python train.py --hidden_size=512 --vocab_size=8192 --bias="none" --tie_word_embeddings=false --weight_decay=0.17
Each number is 200 + 30 x the weight over the matrix's rms, rounded and kept within 0 to 999. Layers, rows and columns count from 0.

# layer 3 MLP down (transposed), 2048x512, rms 0.0897, rows 740-752, columns 128-255
219,238,160,201,212,226,216,231,193,194,173,162,240,195,176,192,213,190,242,168,255,246,248,192,159,196,222,160,213,234,256,184,259,188,234,183,207,154,243,187,162,194,197,257,168,205,203,228,210,201,176,252,222,240,121,212,240,191,169,221,200,155,187,174,179,253,186,221,252,147,264,195,226,187,192,249,241,187,219,221,192,161,171,161,187,185,228,202,232,145,190,200,177,171,193,228,190,180,199,216,185,161,162,204,181,223,308,211,210,175,236,225,198,136,202,202,186,196,181,247,247,229,185,170,216,169,228,235
206,214,186,183,176,205,243,183,206,238,215,147,220,170,254,181,264,191,186,223,188,195,207,270,257,196,214,274,205,155,243,185,176,169,199,147,207,215,214,196,208,200,177,259,175,197,171,210,180,186,190,223,169,183,199,133,204,211,224,171,229,227,215,166,198,211,199,150,233,213,226,198,220,171,278,188,281,192,187,180,190,189,194,170,234,261,168,192,167,162,211,165,198,266,214,67,162,190,181,189,193,177,184,222,123,179,197,228,206,188,183,202,209,188,147,192,166,180,195,211,266,203,210,179,193,271,231,227
228,229,219,242,214,213,159,177,225,244,240,197,167,227,277,202,214,171,222,195,196,231,173,196,185,175,175,149,219,182,161,226,207,204,202,185,168,212,130,212,153,198,246,176,174,200,206,210,212,221,240,169,248,209,190,200,234,201,229,166,194,189,227,229,242,185,162,221,199,201,229,235,168,246,187,209,190,200,188,192,148,211,242,192,230,204,192,246,226,189,280,202,197,167,218,223,190,164,184,203,200,194,177,200,186,236,219,182,232,210,233,180,184,187,205,184,215,194,196,231,209,193,202,171,174,172,184,209
211,197,169,217,174,234,140,153,242,189,222,244,213,200,221,233,212,257,253,217,248,176,177,180,165,174,194,163,244,237,180,185,225,215,228,224,198,212,168,154,193,228,243,169,211,166,273,210,221,178,115,185,173,208,182,176,193,257,226,220,145,247,142,178,171,182,203,203,304,223,202,204,192,242,231,190,217,190,172,274,204,209,211,211,200,147,187,184,192,211,217,189,218,199,230,187,161,199,203,256,194,200,142,157,170,193,197,204,192,234,197,261,199,210,184,222,224,204,183,232,149,201,229,157,240,225,175,188
139,184,176,185,151,252,256,201,231,267,227,213,217,156,238,183,187,289,199,185,147,236,193,192,195,162,263,188,158,218,191,244,274,191,208,231,222,189,235,160,172,208,134,181,249,221,192,202,235,189,237,201,208,221,197,195,216,184,154,226,171,227,154,115,178,216,189,232,196,208,240,218,242,144,194,182,160,137,212,137,150,182,161,153,126,154,250,242,223,221,229,180,210,152,236,230,176,218,262,168,139,188,210,119,135,207,228,229,180,177,209,168,261,195,194,221,228,171,160,154,104,241,153,205,174,188,165,200
200,180,162,193,180,175,182,216,221,189,212,217,208,226,220,175,222,183,162,176,195,249,217,180,156,205,218,192,215,190,215,166,196,232,177,219,216,194,217,228,235,194,224,209,187,167,180,179,227,215,219,208,212,191,230,195,195,200,212,203,220,201,209,196,180,191,212,210,188,199,214,228,205,220,191,198,245,200,195,200,212,199,207,206,191,190,219,203,202,191,211,199,200,200,191,233,228,228,191,204,175,237,216,197,231,199,174,212,189,211,192,140,199,213,178,180,214,196,210,173,194,232,164,191,174,183,169,196
208,201,181,189,258,192,221,197,189,168,166,251,150,175,174,269,195,205,208,207,207,212,240,206,190,206,183,207,199,206,220,170,165,215,181,208,215,214,182,198,146,194,146,173,208,208,183,221,238,193,260,193,203,169,221,194,160,213,224,208,189,164,199,193,163,182,219,216,224,185,208,211,257,230,186,231,175,206,191,198,188,202,217,171,206,211,197,242,193,212,188,210,215,238,180,157,164,213,219,193,176,192,236,169,163,206,202,231,177,199,214,169,156,227,186,195,220,186,181,178,199,213,175,233,174,189,169,211
218,200,210,212,226,201,315,166,173,201,211,174,167,268,212,148,208,155,204,194,201,239,205,164,162,203,241,200,195,227,208,186,205,238,268,216,218,182,244,163,176,220,203,216,172,196,244,267,190,234,200,152,156,170,206,123,213,246,267,178,186,169,244,207,235,175,235,198,262,170,203,160,183,143,181,185,210,208,199,213,154,173,237,163,186,207,201,197,205,224,198,152,237,168,265,191,205,190,168,211,182,212,157,177,236,186,194,221,213,183,195,189,148,166,175,176,174,205,231,241,256,183,219,248,208,284,207,204
196,227,191,241,127,169,153,198,219,184,251,229,203,167,204,233,200,245,198,299,208,155,220,223,218,194,218,245,203,186,238,206,214,206,179,178,202,243,198,190,184,177,202,227,209,187,221,129,242,206,166,170,183,213,221,205,139,195,185,219,207,181,182,199,176,135,194,197,190,150,236,202,190,252,221,177,150,142,135,196,238,262,186,243,199,233,178,199,206,221,187,187,165,194,141,215,186,151,192,203,163,194,197,204,200,187,210,118,203,262,268,180,144,240,194,137,268,246,228,158,168,194,273,174,162,189,131,162
210,165,196,210,206,199,254,213,201,165,223,231,185,248,168,214,141,271,150,222,184,219,200,192,230,224,236,164,240,216,268,217,188,217,139,170,237,181,245,265,205,199,161,202,210,245,199,235,156,192,158,179,187,186,162,186,236,248,208,246,199,168,155,238,240,241,209,203,165,210,264,164,146,219,151,252,227,204,134,152,180,194,132,208,208,202,213,136,213,211,206,161,176,160,201,171,223,225,207,207,215,151,214,166,191,183,224,157,168,197,213,186,227,192,240,234,211,174,184,164,143,204,204,192,194,156,219,195
265,218,174,204,192,221,209,185,228,132,207,192,167,191,184,214,204,193,197,135,200,159,192,204,179,230,189,190,204,230,206,151,206,189,160,248,186,205,201,208,169,184,192,190,213,183,216,189,162,220,239,207,157,224,213,189,180,200,187,234,232,192,165,195,228,226,184,178,281,191,190,240,208,196,219,235,178,212,183,206,181,233,203,248,195,174,208,184,239,167,187,189,192,191,150,189,177,229,215,175,211,182,160,189,167,194,162,207,172,267,195,185,181,208,163,215,205,230,204,154,223,194,223,205,206,215,188,176
242,213,230,224,173,212,209,192,215,192,212,248,237,160,207,128,221,185,194,188,167,206,225,247,213,171,247,232,209,152,205,211,223,234,223,184,153,236,270,148,211,175,227,187,235,178,213,253,260,194,208,245,117,217,261,205,234,277,199,185,198,170,196,203,195,172,193,226,153,197,254,177,174,192,220,271,157,203,189,195,213,189,242,216,218,219,276,235,149,148,168,224,171,181,176,206,207,145,186,217,211,222,244,207,218,235,215,190,184,240,156,191,193,224,173,183,217,276,218,211,222,199,225,185,190,203,218,165
161,235,191,226,217,213,235,209,168,165,198,159,204,230,207,203,176,192,143,186,178,265,271,214,166,215,242,237,232,260,188,153,181,179,197,186,190,213,163,185,184,206,184,188,171,171,224,159,206,170,205,211,200,251,198,245,190,213,178,209,250,192,217,204,216,191,168,199,205,194,220,184,174,179,193,175,200,217,207,193,257,140,151,184,204,240,173,187,182,171,198,224,188,237,213,242,201,168,141,228,215,189,173,245,154,208,173,180,169,223,174,221,185,199,182,266,148,185,205,184,239,195,222,223,235,198,201,224
# layer 3 MLP up, 2048x512, rms 0.0989, rows 741-753, columns 128-255
143,198,174,192,184,272,176,214,185,184,159,244,241,154,182,229,204,223,228,232,177,248,223,187,206,226,199,213,229,189,195,222,241,182,257,229,201,134,233,207,202,145,190,217,197,147,169,268,215,220,182,191,157,175,195,153,138,143,205,210,180,190,217,210,172,246,250,178,204,199,165,250,225,205,301,188,203,208,216,257,186,194,187,237,217,242,155,177,202,188,176,217,204,239,191,180,200,171,184,204,232,263,203,192,177,198,194,153,196,211,198,241,249,231,185,163,187,174,174,194,204,234,199,155,183,194,178,175
182,204,203,204,196,195,225,188,218,246,189,182,221,228,206,222,175,180,196,193,207,171,198,179,195,224,173,190,190,246,170,212,242,232,203,177,219,191,189,178,201,228,195,209,215,211,272,219,210,214,170,227,195,244,167,139,171,244,209,196,169,183,235,211,189,203,190,219,183,216,209,214,182,204,208,199,233,236,214,209,162,229,167,212,223,205,228,191,205,200,217,192,191,185,203,209,190,234,188,216,206,194,186,210,263,199,162,202,140,184,187,218,227,167,169,220,184,209,205,172,195,227,170,172,215,176,196,188
195,182,257,165,229,221,238,183,135,180,200,230,156,204,158,182,180,259,173,179,201,212,195,221,217,196,240,212,178,222,219,201,228,232,258,221,231,181,169,197,208,204,166,203,198,237,177,239,203,121,161,228,167,213,219,166,203,230,99,210,210,219,178,213,183,201,203,228,242,203,178,212,245,150,171,185,187,228,235,177,186,210,212,166,179,237,209,211,198,209,143,197,211,233,216,145,188,206,163,203,213,140,188,231,254,153,166,185,235,185,209,234,175,257,201,201,186,206,174,155,180,248,143,197,182,237,195,168
189,223,210,172,195,198,180,180,196,183,117,149,244,214,217,189,232,204,222,208,205,167,218,225,219,222,190,214,221,278,234,162,206,209,209,200,144,183,204,196,205,240,215,139,172,226,174,180,180,201,234,202,153,203,236,182,155,172,138,194,208,183,202,145,163,237,186,204,206,176,219,249,211,185,179,213,208,202,170,193,182,240,203,184,215,229,244,222,159,186,182,212,259,175,217,208,216,200,155,203,227,204,191,234,203,201,181,152,247,182,147,224,195,187,164,211,198,238,202,188,205,129,139,208,195,173,198,249
253,199,194,199,204,229,198,200,178,220,199,214,161,240,219,225,230,203,217,206,188,210,180,181,200,193,174,176,199,219,196,214,244,192,196,217,211,187,204,165,195,180,187,167,157,209,196,179,214,159,195,190,241,167,171,178,210,171,205,196,185,219,180,219,173,198,186,224,162,213,208,214,209,192,195,198,190,156,186,217,222,190,220,205,179,193,204,235,181,188,191,184,195,224,232,202,193,227,190,184,196,217,202,220,208,214,206,227,222,172,249,211,211,199,207,241,218,211,189,213,173,195,249,199,187,200,208,211
172,172,206,195,225,172,194,209,175,225,170,148,190,199,142,254,165,210,181,204,221,198,226,177,194,152,169,221,210,213,184,261,267,183,240,215,223,228,195,236,213,177,150,217,199,143,181,210,218,204,210,181,181,210,246,203,176,181,189,242,256,156,222,182,210,172,223,213,219,218,173,193,161,192,208,190,152,138,200,180,129,208,268,245,194,193,175,264,123,224,178,227,152,238,166,157,174,204,189,215,177,191,200,205,199,212,174,151,172,208,165,175,177,197,218,189,214,168,177,182,194,272,203,175,169,183,189,185
233,200,195,185,182,198,272,169,189,145,180,238,158,238,180,183,170,186,162,187,205,193,244,144,203,191,196,195,281,153,229,187,222,219,184,126,186,244,203,177,198,226,216,204,176,144,153,221,170,221,193,145,169,246,200,193,232,255,161,190,183,175,209,198,203,215,220,213,221,147,200,195,177,193,193,175,196,178,179,198,171,279,225,193,182,241,160,222,164,233,210,186,219,203,243,140,201,243,212,161,194,221,220,208,223,234,142,185,216,203,195,211,201,197,197,205,175,194,205,199,214,176,211,184,225,219,187,254
205,206,198,212,193,217,193,191,191,170,254,238,188,221,181,231,215,202,167,203,163,229,220,219,245,205,247,216,208,230,165,211,170,133,244,166,214,139,209,262,183,183,157,209,233,201,181,156,179,126,189,218,190,198,211,243,197,223,155,215,214,183,300,202,190,261,240,187,203,175,174,197,249,172,180,245,211,139,164,200,206,258,179,211,216,251,200,141,192,222,169,152,240,196,153,272,244,156,199,209,149,190,201,178,241,186,200,166,248,237,199,186,175,206,206,242,180,149,261,231,203,238,175,187,178,265,180,189
221,227,176,150,262,206,211,185,236,204,175,200,267,195,198,201,194,198,167,178,206,202,235,184,178,174,217,167,191,176,227,219,213,177,193,207,220,233,240,236,210,221,194,212,250,181,237,170,240,178,239,248,239,188,112,178,217,188,171,203,204,202,230,180,232,157,183,158,179,195,206,206,174,165,210,194,228,233,176,177,218,222,223,258,212,189,205,169,189,227,177,191,136,200,139,191,133,193,180,202,175,140,188,205,195,170,163,149,216,190,228,197,209,172,238,188,185,186,203,187,226,195,257,187,223,195,178,159
197,225,218,186,199,198,198,166,219,171,214,175,159,203,225,227,202,195,197,204,133,215,174,191,215,188,160,244,188,205,240,149,194,240,217,213,156,200,192,252,207,214,193,199,183,193,170,184,184,209,198,251,251,220,240,207,210,244,218,178,201,186,208,192,166,173,246,228,221,192,179,229,181,213,179,199,225,193,236,185,202,203,173,223,167,197,268,200,227,165,262,141,192,218,158,213,256,254,192,214,193,244,199,261,197,165,232,139,214,165,192,256,227,156,178,200,218,187,164,275,217,271,224,162,209,208,209,234
173,205,189,205,163,240,210,176,228,176,126,181,218,185,166,196,157,217,170,202,207,180,252,207,237,201,214,192,206,167,208,221,172,128,219,194,237,184,225,198,200,134,189,260,207,215,193,213,212,244,175,166,232,199,238,155,173,177,214,222,250,221,222,209,180,110,146,199,169,206,194,185,196,146,229,220,106,212,165,148,214,160,157,175,179,213,230,201,215,171,191,197,256,198,232,261,202,242,183,182,209,292,242,174,238,242,179,213,193,108,249,224,172,199,239,121,196,142,173,242,195,231,157,219,179,124,255,176
202,145,215,200,172,242,195,189,130,152,216,209,209,207,180,240,242,180,210,167,235,183,197,190,125,226,211,148,203,240,182,201,194,182,203,261,181,199,230,198,226,204,196,207,204,261,221,220,206,211,206,225,181,199,215,236,171,221,215,213,253,228,222,188,242,181,223,212,206,196,194,183,166,244,206,180,190,196,194,191,224,193,183,171,200,184,188,193,202,206,184,163,216,204,148,209,220,165,221,184,209,197,201,247,186,224,168,188,179,187,192,211,216,250,207,193,190,193,225,213,184,209,215,179,208,191,219,202
233,184,203,208,206,215,244,235,172,192,206,248,205,192,169,158,255,239,243,162,197,208,212,192,201,253,206,216,265,211,196,211,109,229,200,183,182,202,144,273,224,252,187,228,258,217,176,169,230,179,247,147,220,216,232,232,182,149,210,174,212,233,281,198,193,199,185,199,196,221,181,217,144,197,210,205,149,182,203,171,149,154,232,222,217,189,200,249,229,161,188,226,194,186,197,190,214,156,195,188,190,199,208,227,274,188,183,129,202,249,244,221,222,138,170,142,215,205,210,200,207,190,199,193,168,231,249,178